Weights of a small GPT-style language model, trained from scratch on English Wikipedia.
Architecture: RMSNorm before and after each block, rotary positions.
Training: a variant of Muon for these matrices, 6696 steps.
Each number is 500 + 50 x the weight over its row's rms, rounded and kept within 0 to 999. Layers, rows and columns count from 0. Numbers have three digits each. The size before them is the row's rms in percent of the matrix's.

# k: layer 4 attention key, 128x128, rms 0.0959, rows 47-67, columns 0-127
# q: layer 4 attention query, 128x128, rms 0.0917, rows 48-67, columns 0-127
# v: layer 4 attention value, 128x128, rms 0.14, rows 32-63, columns 0-127
# o: layer 4 attention output (transposed), 128x128, rms 0.121, rows 32-63, columns 0-127
k47 086:594448471435464574556532559437406553445587478558477450426474483642427487511567536624548451529409595492427474487480549550458562529484412489503545542507573494544454599588463571534468528505457524482547550543479471507519555510527525583468613499464515489481539463486439499558582531496441520453489546466510458493485553503571562402504499482544501431565526526511466498500459514553530511482563
q48 051:564476388506512533485508586524493586536480483452545546542545452535493546574503560449524458439529413540582546462503412534475496492487455583544544562447554550551480518553507520549513527556523439474497511473554506507504476472491434498529532460516429527480478460541551392558523625576471548497483400440556515552369529590475458490549518500485500529590419387472528468435563604472481588520483
k48 055:414589572458486511458516439519464533476482417474448476481369486482477557536591486498418534471396403538592504527531492452490578533414507433540437603494480503544425439497569522477579552480446491546529540478462539493542451500490560448484511456486450553555483501552482569601522410501485503570501548527491441439503476441520545487409460527552457450500566568433463481477617551565509434473501
q49 057:544450537533492428474449451526524579500453506548458460465433525432608501410558436506414450459607516516468358536428429498578530560505603538594559432538503454594576476558514536489469544501489496500504504464555543549483457520477465578546518478542494500485522593522559485567483479506377549569459536449506539540527511469467543482420448527513400562497529520530474519527482560554555553572546
k49 070:493466466492551539564480451512459459529544485533519491508536490552486346496383430557513548486469517354506511573606607527523416525503508466406538544540493516473520543453401476421503539485437519522491513483393548463450554501525545589474502489528431441421461553462401521485397399447542462556533464457521584453479501512489539484474550427517535521468531466444563503462434522509556522504532
q50 058:464603418507493545507589441457480418432540476542477508554506527598494436595436520509558493518455491509465554511492553500529454551373487477510499460494487485392582510540452603401477539491479476578584537429467527489452482555492469548535449480469495496505465411469482517517549511496554499590530576551542464440549469453473456454585529491460606464502379545593421419448510515467506562504525
k50 054:526460424566507415455568497544442498551439599470539548444523491528506531498596528473559428541587465556473403386547554449586429373504569491519445447400492466488463547483513449497470487572481447449505448487572562568436561474464480511511493484532498525467509421473531454456450601476541571505510501570520482575508509510639488498539494559509550501521470544530499428434468423467507504459437
q51 060:565477540519404503540505564521523524466547596519498439451519508531523563586502526441533499473469511372530511471503439483512443387469417522480479461485437482497450501554453414510477371517550527504461480541535446535463493444582442489493472471444577544537429438467500454501438557587550549346545405521457439553443541487486476535554497477550558508551556560490445563495482498408536393502483
k51 055:536481506587550399541444568508550445564494402519628417493549496585489484479534487541520524615454412608554556469464478556549528473393508451555439507499528492458439475567478569489473447530491527447439544433529484485468463495559493571541515577475501462476523518490530557444565492438537531428511542487457467546513494578483626467573523544475563503456466463587421486510510602467562511511471
q52 069:533483552497489540518427506512494544474510445505579447459567538535541498509592569531457565501541457499553478478564481526417507550559600538458504525506553387461419430514606490509460461459415505421460508513630589488511565509511539511485487511553472527445518508515510558550459480558483569373513546512514521583434473523497433495455483494590479530531497498368551546472492602449597554588543
k52 063:570460451537502545505427596502440488528548504542544462504481557579583446513444502560490585625482489491473570600594508601526585554372572546475508502447510476463470576493436519474497521498489516470400578495424548468461487515473574539580474454520450510527410567505538555512456520490479527532480522424414506562463499562539513530482480438534519490472520508426510496446539564431574431603515
q53 066:549524493439584576485497496503496491471576435517531518474514599493521454450555509527452488536506495552532340597490520539498596531432484454510573580482603540570454519516508503530422571477554413418480462440615532502547568501524498437448474564523399633496559545465567524453478490499485459533454545478484498523408501528439539524510480501496383508482508491488469539551456586492558525496576
k53 064:562561532441460505587525419534540559476473435549422456471604528487540568442543481528550438559527579468534534459481536573516532509551488649480499581530420524448378428600533496441528572538491557457472465517559485539595544431503466477461531509556532478500405514512505508557427535558500444482460575429449538438411522506501497535465506476581449510525533466528452393546502542518472502462537
q54 077:481582511562506513475474437505428440465518515571556459518535518433538514466595471444553527550505489414531555570496404606560541545523550532497462507492413458544455549437536515445473494449533425481398476568577477514513536454455468510553504469460450464496481592493539569611414514571465455467493523498505472573535552537446523485451432488597612521493459459437400464514489514561546581578567
k54 078:562472536518476623489514492595464463549627545399456519574552505446500513518553574420487569464463537547394489499555512551499483520475581501511495477498565498425462580424447471457384521506520435560442514492507494463444398616505496502495453483495468529502453528538583524567517485516435515539617446452491546571456491413476473490456434591525569532525547550458493477462419523487545482542527
q55 082:528397472407510530564470583491559496487601573473605520484424477415570525377507478594486556541465490559510451444511520523537583436500439529521517522489514443571433558449529407491467476514582523527480460514527486495549453500454553526498415452519558507495495541572446482550501491600525475466554477441562519462534474513481527579486429501468455615490490472442509497490602551418491424419578
k55 087:422517427464419542533523450467507479514519495570576517497527533530541598449539507447533448484516553597483485394584469447473521530494485498512569551575456506505560480471429457507502563481540556543471510523476487512542490532505501500536480486476552457515483526567375465505542475516531532412517395538517549512452499510543378542609426468416451530387361449487552459491644460512484439464463
q56 084:508446422541517563452446451467479482490482449633504475520525518543514468432527502489488503425515527540492516582445527447519474441430494552512486500473441486570484462564474573602485493658581529515461464501580591467502407485418489509466434466464506454553515511387553482572478436547613555475522495533540481450484536556558469505470522543486492526408505437434534477543610564535500516443386
k56 077:484438508466430457576534463461443419532466570505521545374555542437533466462520464498442434647554542420510529520479459508552559535568480505545463501594502487425516464426467576586530498483525467579507461460500538497450415491513500413480448436452456480563551558460534507455446485485616449480504524515461395514522449458531536537501535561478412488452550447481480461509500573524363444458509
q57 139:460501437320405480543509494499572533416538580583545506448445523442473543536490499532594559512530554518540491465521497556574591411561493481537523485524465450547441561429483345448505422467515613526480562422527495458540558471515534539523458408499537470477448512579499497460499530500510455444489533524482490484560481495565504468504437469484583518525489566479436440419441547447523531489547
k57 099:459486405516492545525422446495502431447512467518645465593496434495502529601543364444531513452499473564485481467502521502476508493473582470592528521444542445489548595432567500501393457470467505472497474480483455519494489530491408509512456497483509512520507405508466426506568580581509433424453415508539431484602590489483551499537486480498590462439430453453496468490492434533458427433437
q58 111:469430515440483554480525550488555600528481551393490519565562512534485532510556494525392585607486515585583523504522492399581602473517529521542489500459553543485435530528478469490525487471572610518528539595477449503557512466485431469488533510484590469547524474420544475516537481518537493558516464473533624541461548533433418628515434484478458540579512572590537455501452470469571532511492
k58 094:452518425540521537588466471439576526520433484413410495517551560452540561538502442564467646573478442558533545504583577429553551502469532475542466471480529556430554451410513467460595538479496520483531461438426552528484451533428450472516535527512468539519477529485508381467499514550511432453503475428535515442508431463402460523504470416535523534493459500557452479422483492431509536643510
q59 110:497558554493467445491497523464497520526553524560503508484519544518524463527487528502482468463444550485478528585569445607523550487450471426461435496599485553529506575453517429453508458599471522475514472427456531483583600464482501547556476533524399398413492423547450485488514463483529493421440607546543494486569415539494568478477538569504567518521523579459492504394482664471422569530445
k59 098:427514447519473462561457464478459503383416526511486528471481664522504493546472452525471485483488582512545569508476462417554555480546466405409461535526515566461442546542479518483435431501494468513532467467581526539551572498483613493463430519479494425533524451526543498423528511566501553467439567477566445567498503478487581490455561537475550495556457469524497615460488633587499514550597
q60 110:503557506426568483444498535515487494446568579516570418446468479450453552454502461468529460447423454568448440535557548488450482455594563488476532405541464468513520556442365468477410606479585491480494497459456426364421441478470457487527476430514449537524466487503463520527534485532497437462531496596542457450518441465477512467564358479498493528468454458554497424538441462516477562525565
k60 094:543393481408571503389519470456434507506533475426511535502508470535514475459503540519461455466516446499374434461437527436545397506481544444478601481475451504584501572533509495479368525471528500542493498510540497527421456485485411558470510401493496536486497516554479411503524513486460462511505533487568555496454558378516491558443468516505553529534482389616363462562549501473456509441512
q61 102:530522456547537413467502471502555484603465491458490523556493593574473497561512412570471592500509478442500583454547531521435513498563479449534514453466568533385475514500491558610449515583539492431436525441415542508502421430521523473469409417429509476538434499466523482579517483444595540463506509480568447515487473434489485416464488634533491496543466519509495393534543457495533470384507
k61 102:411523457489427451456527506583526469567447503493443505579492520497513481531440545469523548504524457497412495557463540429516568475531493573557573457540456546438533617453547565578557593488564413517531521546482545517522398483527468515447507504431597474556503428514549462423466458584620449438548614508558438542482426483488520478450550537472441483458543489505518489530428543406561464468478
q62 108:563502519415503570566486492470548549625521545468541496521481512454472507533530509554515529594422472562550500474578504520566512454478493527504399525494502466476615584441484479513487479508535555505395605450480505444479547522471555439542561420514568515451475461444451466448458457515472388459538474492421539514515499508531559566534422565526556581524365493537471495442444423544592508567570
k62 092:461488507530434567527467590459490570539575508430477538485513513439468449546482461514433579472465457535513459438458569572509460516572481477479425511540519516567489504426478525470517493479648543581553448474435482467511522523521427488576467500524551536504470420484471403489471513525530431483508383411459452537470456499509445495434548518469515480490491508618360439496567530431600545611557
q63 099:494465527539526530452443529540448452553508519451516545603534439471457509533471582489452500545492435608395462506520475449447525472556477445486559487489615616531476431491457509501447560477467494417473450489449526372526462411481451468503450555386573497519595538417579432489488541537624511511495474531493444582469518511448497507575400510463430476451524454539518482521445509431534494450503
k63 088:555516424521573512511434582519521518487494537504526479539487493457515605529468583426507610504548405565480480439514519510508528402508460451509558506548439566404520459469434525558492617504532435535501488528482512471577354536516420484439530416451460604586520535517505446420534507450463482452545521441474410447391476500396516489474524543509450494549478471543574437519452499481473466522532
v32 080:605444507606491493558557515482567447524455540535521473433496524493461464437488460487488565501552457449545523560405567502500429480531427512426449467478447497493510461535482483550579451414449577487490579479530521501451397456541511573513518452486407532547421497521482503483473513521460494532457454421491510452413466628448620516363460440506466414433559456399495504555480551468514486497464
o32 087:479556453383501496483482497487546550473550506465483565460516526445490448486500457505512445438457507432587489402545456481422511585416594532579563478563465497523513630512482476502479526520460538445510525469556561495532485519531528521481460536508568460431470504516624465459414423452580504561592621530512483446491387563492466439458546514454545464600571572511487502563482469445506535577467
v33 072:598481438570455375527476504532503533461440496524523461572542518492527499502408456513523547490479515491488438500453609539546546491651494459563480490535459565424431499462478455516527471478528457456493563608538544438472513404518496501454348439435519552586522464551586541449526470516513540523493487421546483432544505459514542527388499453557413453443427546436564502482455462515518525519517
o33 087:578531573424541524557491469544552499543482527479505528494539545492577446513419561476482471524491452511629488465599501495454541526442550505473557524545505511534569594585562474432460577473515504553542491507568498474486494605617482610428469621494445509484389435380518492520534548480474437488487528501485444486447457536478487483482474441441519594572551509535464499552492476516393417465501
v34 072:452580602535489607427510510475516477601506473425524493433466525461456589466563475546446476413473489421502435432580438445517499523392440536471448449514535539543482471533535492513553483513503463493463483511502455571505477511539540436539468580534551460542468449473474448511527418493528625579569513546549438426477484613574463497419465552440478406573537461443495452520506472440583524455506
o34 086:447523493321514456615510508470415567504472579587565503390450537523481497539568511430550527497485520540470484432498544505435462476465506419524468449442525406504481485499427484510477472415367471522388457390471532520486478463375489564527528459481509512514507518567407445474562545491500571437481507475462482505438509450540516570541525445495515516503459497456460516528426579450539495496529
v35 067:524550531462508462524620523493481525519524464541479452422478545529464494504423486494519534446466414539470477507526544479535453499449437442536583466441390467479344447518468551600528539358546449537505469496514471561541421514556516618506500462587578488507483493467429491550435494495553553522441482559550471457506497502510562460469450536464476361568480452524483469534413529474502404523573
o35 084:525490528500452438467442430427544456495482538479541460484442568525611497421564477435462472532449489453484437440425435558463521496474610503482415470445589447461489539562537505523430377517456415549428444481630470517491548521494522395460590536504458501463472462481424504551451487520514564593538470524562562485452457489515485538482515513469458461455543580409508467549535544399572517504497
v36 065:530538456516501408491516413475578503521452528477456519393548479444516392589488513409470537489512558460561410526408461501506522576489482534560515507537437506515468578463520609501545463460499604456436463559520499576558428512509506492594519434520556511519441501567593488533529467496501496461440530538501519552546513489457528430504500521493568496496545393455560594448568537539365436564449
o36 086:539451532462504511576516561535468535484531408497565438566517397475508453495531505487462514584507469479410502508570487552547529493486553487514564539495483589579437555555558552556511578554448525502405542584530484424422531527557481481537387458582450526433551438497516482454470525571486464555427480540485490534485475524513400595407414472598423452490518511568505480605433573494498523525503
v37 069:515505469563430488532470497502428476409429543443532538559423476489513560475379484474596643408456468523541452528493533500556502502507608506693471519517488494522527542484525463509502521499479520481553506502466532528432407601558565553519516535462476482498555502461530435511467519541474537488532537507450451460527540471431511527557503517468573422514479467440450357512437439523495458581571
o37 082:576487479488500505511389451510452417554488439520444479492522507485584487591494516488478435400448461553377517491528585489522468417521502609404476459512515455476573458537555538545414595491527444470554573460500474532441531529523536486523552476499535495554557465468549471370550494412582495532548401563477392499445542512465522458540534442550502512440513472547451477506580477531500491400462
v38 071:479468451492515588499464532530498588457556520481551539548469461437485565473462500464462487433441592539531512519504524483536473563467591481553441547455475482506563525443459466471406509580558537521498517426528502478489584477495528510566497525487538552506625481579409399403460460510478418395575399523450567578475515499507465373491502459560558431497442474546483471430507450428409514477442
o38 079:519541491589504504437491446526467402469429402493589453531526476556572439430481524500522537537567517412485537482530418501496470414562492498496467395496443444487482509498460495474585543515575412503518406529504521574551453432497528427558469441491448504549507585472487520585540567548619582534398617521468485445464491547467512549505552464512525548598553521517432534466521560455494516514437
v39 077:548520580466551506429412378505440420625549457503501456460525515522413497465540579450541538453476466534543562463486465427440417487437502451497452541542487416557574554559487497579593417481512502458520461562566597550475494449413479532548509480482494453492475497389411514554501494512498509431510460509455490461481486512539460443508494474457527484448487504491483529524482559495474559403336
o39 085:443497482491487501554433575502494533469509545461538486570482481492486512544434459601483476628466539485458521431500496427532499611477567448491559493407530576455424689499483523413487543450519488483544614463518479534485496482542446409468492481541570410453573432532418556459493504524488555531536564551484526491510500527443545422495486559514499422521498458526476566511444433404554535525564
v40 070:458508549576519535544539386542468547539480567411514514440430438510578516536442532542513506513454569553510544463473492504483476539496573527505548492508445555518589506507421562535504530480482503520597576520456567551508380519504483582492589452482486515557577479495539467455479477528350470516548510507548470419498504587509474573542436423504562571506390554492419585551542508464552524606501
o40 091:516605531453510507532451480547459427419444557566487474464546531503445528510474451384452488459420579470528459571520522527507514401438519494539481491488484529528449507511523496366569473512479458401473428480553517431522573528469519462536420573547495497409559647526503470459535546475553500494504484483492524503472457503513581445457582571616504414509529475462593425500520466491439482394470
v41 069:495509517494457588450508506450419444496488422431484435459508516563549605516493418486408461531447531484535516521510495451579538506467497558522488427526448535442471413657552553541593542536497476591471524445439558571449582599583486502603403554507451551551580537504459505521516524489462513483449524491467493472457466533497592493484554470481484514566472480498486480493513600587393460523522
o41 085:508488566520483439653506539519565472445556466506493528525528519376436452507582553445522492563511517502493552497505565579390428495618538513432516499524500459558517525560480466501504450460452495529446480531418464454544499529435543442554521346538582439408482475571495490464492523480511524445526541528603462539555502598485495470663531507489472523482559542465516490479466481570476496515536
v42 069:489550509502519525424502519473499504570551445583596511527479526566555499470588453464545490495461552502509489585463444455517519396533471370530487484485554546570434563490529421465515420535490442525481499519491390468479511486458540476529425531549515455453442600485463531561501520567479567431617482518480517493523512533554456478509438482494496589530448463412502421600534516442638433406445
o42 081:492516501533513489578529401488478517508512515444420520441462515461495535514546490591454488476490576510459516437490478533453471519483494527471503421428585517403519442414559565514467560403455496471457482466491471570489584483557413561545538577469541508547592421509496493380462459431401478571384506505545477540541502526525492541527476552544594499512442446584448591454494431550493600511580
v43 069:576469418509499423463520460515482468431499525505464465431536485524571455548468416525530551498472515538422597539536555445506528502446550560467469444505541439537489508462588499467491460482519504521531526560500507537443514591494521594565433581434380538534460414490353488576482476499518475543553501451495476430492432387540467442574457455498608477514554438516436451538545491427555482542399
o43 083:497452554624459556539501491506410443537528474524472529507544501455408550465437537431481472460458471385484393399432470465452499448517601468549614547491488510436454523459533532606509499399591496484366398477501465570530435524529491450450488437493548532485525534520553534520491485479458572497465525547489532451489505566565547459463496527406517457452469475498555510563533571565530507441512
v44 084:451540459525434413473554473483489378472514544484511497501493509508479560484481465543552457445532494483516534466454454567469488559446481540415544416520506457465534301488443545582528439436421520444502499505479478476509485419620473454393493480474534552570472522522494562486460514447561499574522576583533442442572424548485478521457541461518430514524553523492562616499493471391505516517554
o44 091:501474540363621546482507574499511513466451525495450482514495530496415430431525538536462581487444513593579480486559513473534493511440490519532435549482421511546506657525534514475423484530478589462481443461414468582535458435417487530518478511589480470540455533467505510490527556507552565410570375471514573535452490505540539524558386491506421552533497484599444451528497493519541477494484
v45 080:530506513544500477494487548482552503393503447460503452543454417505438435545513500547539531483528413558552397535482509460593480505579558429496551540426545587510514474443489451551439511569529540446471425573511437481515519470594499475455437466494439489452375518501646524559484566520449493434547410463488520508491513508567453539465488489521528558448576525556522581527513431509471421638497
o45 089:488533523503496457507495533546501465455518471492462545500472565525565528479594561492547424411437512544445555558600541592416548578440434463534534529567474433486446475526486580507444536473402550518536503497557444580497520503558503457378481606510462456608463405586548435422535516455543519543512579484500510559522538387485553439475544548511492526522515463501520505521606468480431470428479
v46 065:596426438466498448488451597474542488405559512503403482437507571444431594467488609517607526498536457566534551611500474513414521517613455509468505512467540523517515487525444513554498459512474417517475509501507475536495498413522498464486424465546416572457450494551596641568484476581474497443474496505563465541523493476568506494520409495544464532563479472460481539465496410541495452555443
o46 082:412539491416515525543531479560448474517517515426492484552517486527575523521550528441558485494475549411494453435496454564487543596444473578499544543527560480463435452505498513530520389573523526501477516601494443526538563500596462423477470556522525374573425551441533464463582463486530568490457511482495520604570630506490456551488516631516454561481552542567537539483599479488497456514535
v47 074:563470505409508534361497493422471507501495491550471487491402498468437508499511443465487552483494536586467458488546403455496476467468577503575540528424502425385489589498484577491392470511561489544504492465515502476392499592525474466539470524442510449470492534457502480570511428592579524521503465529501534476506529569507419557465487553494564509436410432528458479523647464564525525529389
o47 088:478483495611504472531475527479492440414496449473548484466543469575540548519523533608555469585450563443424524437453527538458443535455490419438502479495565583547487446460512489595516535495473492483496409481544390538631462507504509521481502560539492538446445433557542421403492463497454557454524497476437532514475497480451494357604505459500482398540532495492515507532392454403490447479503
v48 079:548485487497556467440452475477446492512543510554510544489479503471491452487502515424508513431526502525525576446509514449469587530563536455502456533545535477578475594564523475444545490456538504484420498560533434589489536459410490513534428448578414580489567438534472494532444476418432434465457467485585574494508531438550514509432459437475532470530424485481566536629503653533514578513352
o48 083:490539462525511523605525413533555515554448488472552564479640457484581489487503440460413601507445573471521509488503495443502559536453556443530502494512454556505528451457530516514554550488504515504543495509476513522445548559438439487512535467528548473487457562481483470483564557520508417508517536531459519384459577591470463568542471635393622522485407469484522534486462579400564462596521
v49 069:473441518478458525532496399492471417517517536519522524514522458472543518513534455444444490446466624494486438563509513498486559546484533424439476514427487562477480539448558398515442478479560553514569461500494490537496564415505583469524467520592452424436591454525462522540572444511475439447553590458537506394547474533560544531434531485551560504504400539398384500542440524377504522570463
o49 090:509572505551547537497409456537518533548478523454505422464505440453401533496476561464501479567484443467473506401480504529454467440471485482513456545450507484485453446573494579507601607439478438498460540631552505406447471492451433573579437504515564479508424551475438510528535559479601493576517461526492542430485418525424440491551485575431436512491496430580517631506481515520461543550490
v50 090:507529431455477406589525500430475480454515520543419498524484459492530488526468495550513486486524427475564533483416444619490565388540376469446487480509484440420513356428484478576534450454473519458565525486499456440512542526559476501567415476586565422483478494526554555424496517500567479524450562534568469522500445557499576487458526489469463546570564575464571487532427497474452563585546
o50 095:504479542376486542479532490521480597436484495531570580496497533546525459403463512453509562506483567474566506470489597504579477590512515535536445527480543448530489536575507539485467503502537616444541590547505492494508352491493535495478527575571497576490384504491552509592462444470529416514404457443526553419436502521420447500541462528551409572525503487481533519485471423414532561470464
v51 066:598461493538539402516488558448580478489470501465375453416504478486491489437511465532487569492474447509530531457533566551544467477497445527497477481529467487494554455521523507403514535453499532350488499459494546551468552492539565505494592430523549486480398569568570579423459526560536443480522493505571482539489454571359500420539511408520364506522493567475474480499508578477433554524553
o51 094:441535522459446568448635510522496485453510492489583506562508559542439466511439484436532550415500488411514533594496467520540518560485487469517478515601484442477521479537487496574433451530469577496488567385493493495513445481505587464525462501435561452586460498391504456497376507476538479505441508458477510567472522530566552457507458577548626449535607547486508504608486459480599549542480
v52 066:492595528473507491550532485506459453579504495470576582587565596477581545402443550491430546577493592512508481472445493529510525452637530566401520572543447506544387513461450419436512508583520496491410418475493537451504477479467515502489424445527522506522588501581477544465475559537453423486458437508479479452478497550487506520565453446475427527453436510449492488383524567539451492522496
o52 078:409504485509495481448439441560571556449554514547428468542481432457479567569470477444548457461554529464501542488510528508459502407550465526490437483549380535473569475479648545438459576515461413540642542514547438480498517545495400452568558460489512446521503465482493508438473516424449534544505506517542442575579477508521437485460559552474532520565407476552559533501370521532518545499534
v53 080:592503557516528517448453521480472491451541503449508444464566542535533458560518541487445466495594441464485502578510449498487545500561537519555580551466484512499464519448448464511382499628505462498582459461570443590503429618573522555429433524431557494490392541473537475573575511525528503547434497417532526575495540464438442410473531583493553497453535469523519452447498405542415433484472
o53 088:521402477485471473526572421541536524429435376466439517531441519524528592467506585579558536604447455516447517543509577424507501414402497520449567504509599522515512494468511567525428474492488482542483523558483503508518597539535534478449513449424441516541482462512556489451506486508453522441581440526421355555483496429552626525511490492547493523519482501422502511524570425481532460466573
v54 075:551437508517553484543445587540533443461464480481526461464438560542451583489515466438408494449495435591495535481493549501496552501510515508532469473502530509442532450428470386530457456412474506599487473534537434483502478509498451526473517558426478481415486528543543430487451413617475486434505449423482541535478596440561413431421571453587551492458491526545352409558469453538509473475520
o54 091:549607525588482414417568496509453535451507518470514496487568533566492385511549553529528503570443523529534460540413535486516414544413593515437544504412533519365500592532510484526446481475471470456554483437475586554466535537474519491486447531454487517483423506382548445482566466512489586500518590516497441529518417537501646548491521528508457570481520548467568479479503485516533449558543
v55 078:548440516584415433527504538448511497408558456572559532550501628452482577479585498469580488470487554573487500536502442569431486565513473628497484561408517465414533491585477515539545500454488533585557537529495503509497475537501427487533354458539482551540450503423470523494428544490521425505521507434552513580493526499492557527577500545456496515483521444453512489467586441389541545494564
o55 086:510514437390634486472516449413524548521436435467451549544501461509538474504488517534478449430508470493495525410513504462570458452462493380443629456470490453452552536444511484512477458494515506505390512493523506500570548555527559504591497574518464611530467536488539478473649569545538541625476506460455550528489535519563425541480539576542609547460492494548490493481479481535451431522493
v56 074:560502415546479438495542538481473432551546473483474529483476420483569431464521482475518527474445459425365499571428573511487462513472485498470490411520500471434337500494492413410504527560563540570448429476479483505399535471463544517492539451550439425563425488547526491430518497452482487497541379459514484428484494477582457509414552453537504482497460527411435433520570487482459447409491
o56 083:455480541454500522489646559516613473509510456520464448535526556512568488480568489447456556473547397519483486472520332461509445488481572524469432404477502558523562561415487508586464599473475522517423488505573498581468457549531497485552523616489492537454437512577489497607436491554505596463555552438508483497536483507546559466563472578449492498491493454559459468473474452458455508482440
v57 074:484475370526519439506478566560523510511492523482483540501494588538433526450537449598444551510552517562530467514467529470474541518452500548477467522604474444406472367483501495556438511578458423463492550540563509511503422467517508584510480506512520595580598549493542513438521571501493553511563521469471445539521470559565589483417449530493399526431517427346529510490488442463587513514488
o57 089:512546545408480497483515483474518494509495533525421504454542465489582536513456536461561506452469474392503499482465529599509496449484453514530561515447491496546555549504428535396539384462581530478499451466464459517482467614583531433507556524527468436524317449509572531486469513515444507443414513497510445543532482433445513458550554456540620567518544551607444407487489487563578536521502
v58 078:567442542520517435557407401492458517475443499502534491511485481515500412462414566463411547494515492540507463548517531572463554520515586503418612537566508568602439599445497593514444479531554523504543458578472548525488456594484526542468467512428529443476470460423496390498572500557556494467499519508506448442523556460465574487501536605563524486507515406568479441505562543540472464598518
o58 093:486558500541524439469450484515531512510483462460462476493476489451565607522434491524548547597489480576511474440480498485466536468454455476663474473415436529374533443514544509514400516474456410459547573457598493545520544544552473524537456414538523508461554584535478547484511574496528470565471444528494440556569456476414501462486463381416490442438450502396506491504419464572527483453519
v59 076:422505484548396481516452484517485490462523515528488434497452497500455531481473528450458459466450503489409504645484511502482499427533499555539564514484444432522464546491385457387515467418561441531543521527461545518481453515493495564440493516452417465510454503583588384399460494563415505455601520470549507599566516437501559417447497440521631504494493543464461469477459410475520547516467
o59 094:526518424474555586458448499525504508514502546463479516586497538508616542551493506511398557565458497566473481471521462472578508512384501503508504418489535534564475480406555567581450532547565485502468486590486504494566382485547479444586495555416575584485521517438453453500531491483521551518470434549474464502455392508499447603546526547473442588460525500530558392422567514555525475429474
v60 070:373522505403555545471511391441536459542507463515532474507491483481507517472480519478415531475559563484450493407376519445500441435535480503508597548489597453532392501483552591485540489560522518458498458486467558471512424519499459448437523482401611454449514564458533486497527496495446552570543485586532432570445559466548511555452524477522511514465498581497443558525507480497501663453498
o60 083:457531467545439481516496520603456537475495601481537494520493649453494551540534526561548517502487532572481463577522475395553494515404491474494453527495504463598581489477525486445543504490537500548505490458391502505514500481411424425531542532553485469436505300492480575411468561516482512477500401438449537499548428460495443431532541460434485525578464499470489425476438461480564526499523
v61 068:469453595398496459487577538487526512580479501560511472493502553472535489450465503468454446548547432502483532529528514465451537578470531566579562536622413475442548552616547636499544448542492433495470575474489519550504470449475544493537481461475519595520553460513572564456520507482502445413576556572537575592604514568479483528504539559551536483494522458538485417580401541535485502509529
o61 088:535479540449541462483500524484603540435487527569461533438519514500504481488501583505504580566463538507506469564430478574480554550447446483456489633572529487593525452465416383418523514489547630497495532568526447506509474438497462532540473513531476430503464538444465505556471445502592589567466420523412463579592509514471542478526407435450510471399510540427421491495567520483545517540471
v62 085:512527475441509467529552507512484501458451494430464458496487558473426535467648575561546487448586461594471467509467465450551453489563509492517478481441593477451565496399542404543422460445444598474556460471520454509506536521588520507445524506468509420526479482539649446494475522495433533527479545503539478587513509541488552418512532570539417548540523511630449437534439419439520472517479
o62 094:578563450550521520514603493502476476564475598502510481537496524573439501507658474477550505533506440535469478453579529463569518513533499463496557478466538475468506446477424492550460481512515538472530557525526522494440441389558505460437516506535533455567508552497588525464445498562523497531563453501457470512399462423484404577506514549521493556473503568497493478521465382557675420387523
v63 067:506468411482553458504513570429547508447529500425470449460379489509585530464469575487470534506480507506436537471484531511515561450503488473488558613464619509432560532486518537488465608492506547474423465562518411383504577566476457511450584457449491481542529495486528540458529562493534422549506569563502590469439486484577448431479576539580524491444441468379489454436505449538479509541572
o63 083:488476462572470470477588449459388438550463519484443501495575512443433474555503482455567490518486411531466510518555497423485473502422376518522442466431548563537562392526539444455582411545494413595447533421510447512506503464473501419469491590479468481486471569472546512539513491469483527508539460405577424515510502473406562515433439563479541530453448541571509461577516514434578515493428
q64 090:482525411516520435550561428506511498399515522488510427576508512375515495419505545457570490622445485526531611476425463379493535497546486491573449460492549595490447489550494505446449517537467532607446529492460491590498439453475471465499452465468506438622470521462522486493540521552448503401496491480519526487495553450501506419601550489522486607429448462539538481459525492414514551463436
k64 076:535553506577480557555405440591499472610459526571494483415446463487497441600496527497454509422511468443552497469554495526532458515500585545551517505546522504508551457468597440509443437409525425465540423430525653513452510568537497502440503558492557565450482540511516525438507518520485518455542555526471475471482537581538475521493333530524597494558495461455567413498475575465517479495518
q65 103:483573521440546539435623548363429496505494505542475472476402528525538567474436468519474449506482553470428567434548491477533600436602474509526561466493449511490553527531533507504407446536462612518528465567475329505506434586532490509447555513466453412478526486551529594555465532554463542456466469544458581488509586509478539542549514496514475482486511468507475514544590501568520499481438
k65 089:558464388520514539532410458441510561529507476502477557492494527579437370482472588458532582489529580598498431514518492466490482495452512566510535552508475446489456448493568536561517463546553410405411437474541564446539451542474490468509447446647558518432471470434468499465502588561555519462509562512464540479452497524462509442429479487486505440453527521485472604551416493400482552509551
q66 102:449471447528472440557559507455424516440480510469515458488453432538475457464494614443621483510478476455532561416488489487462601484472557486506533502520480512565559462510506598429523438478448446509480527535462459520497469438438518479536545527464375367572489487466514496570587518604485457542427408541477552409469481451509474471662525504501520563448480529552507501455557513493529516446416
k66 110:557517519543481550489477660542511411520489482498405378577468580554414537437532460517479503535512508462487643443545487520472608494470474485547502532466480535387474520615563514548519492444457441501488518507545492529489516401512546496452472502548514383515488482582523478576514523505468549496487514503505543540429418539480548472443470451540486535506628492424393462515507509454457511525547
q67 128:482448540468470450493496424498607484473516556391447509529494490422508564567480416597613475527446551460491597503565477467504506455519480483570524430540448519509543554490515515481399522394431547454529543518434488550515512399500618574525527478506468362491382542495504449445460467547498453490487486424624502501502462496481526462555505418479510546524484512563435441486555485497448533504543
k67 113:482553574456466546573531493490475493430501544574446444500505532539524574474461487444515492567560426489472451494456519475517540504419519544501554468452509549531416456556451517413580554538399528536512424399536536490634513443592514477508476468548341484611574507491559440542536441535454524514457460509442538468508483574496584506586485545491510461545556446465572576464533508531487415466484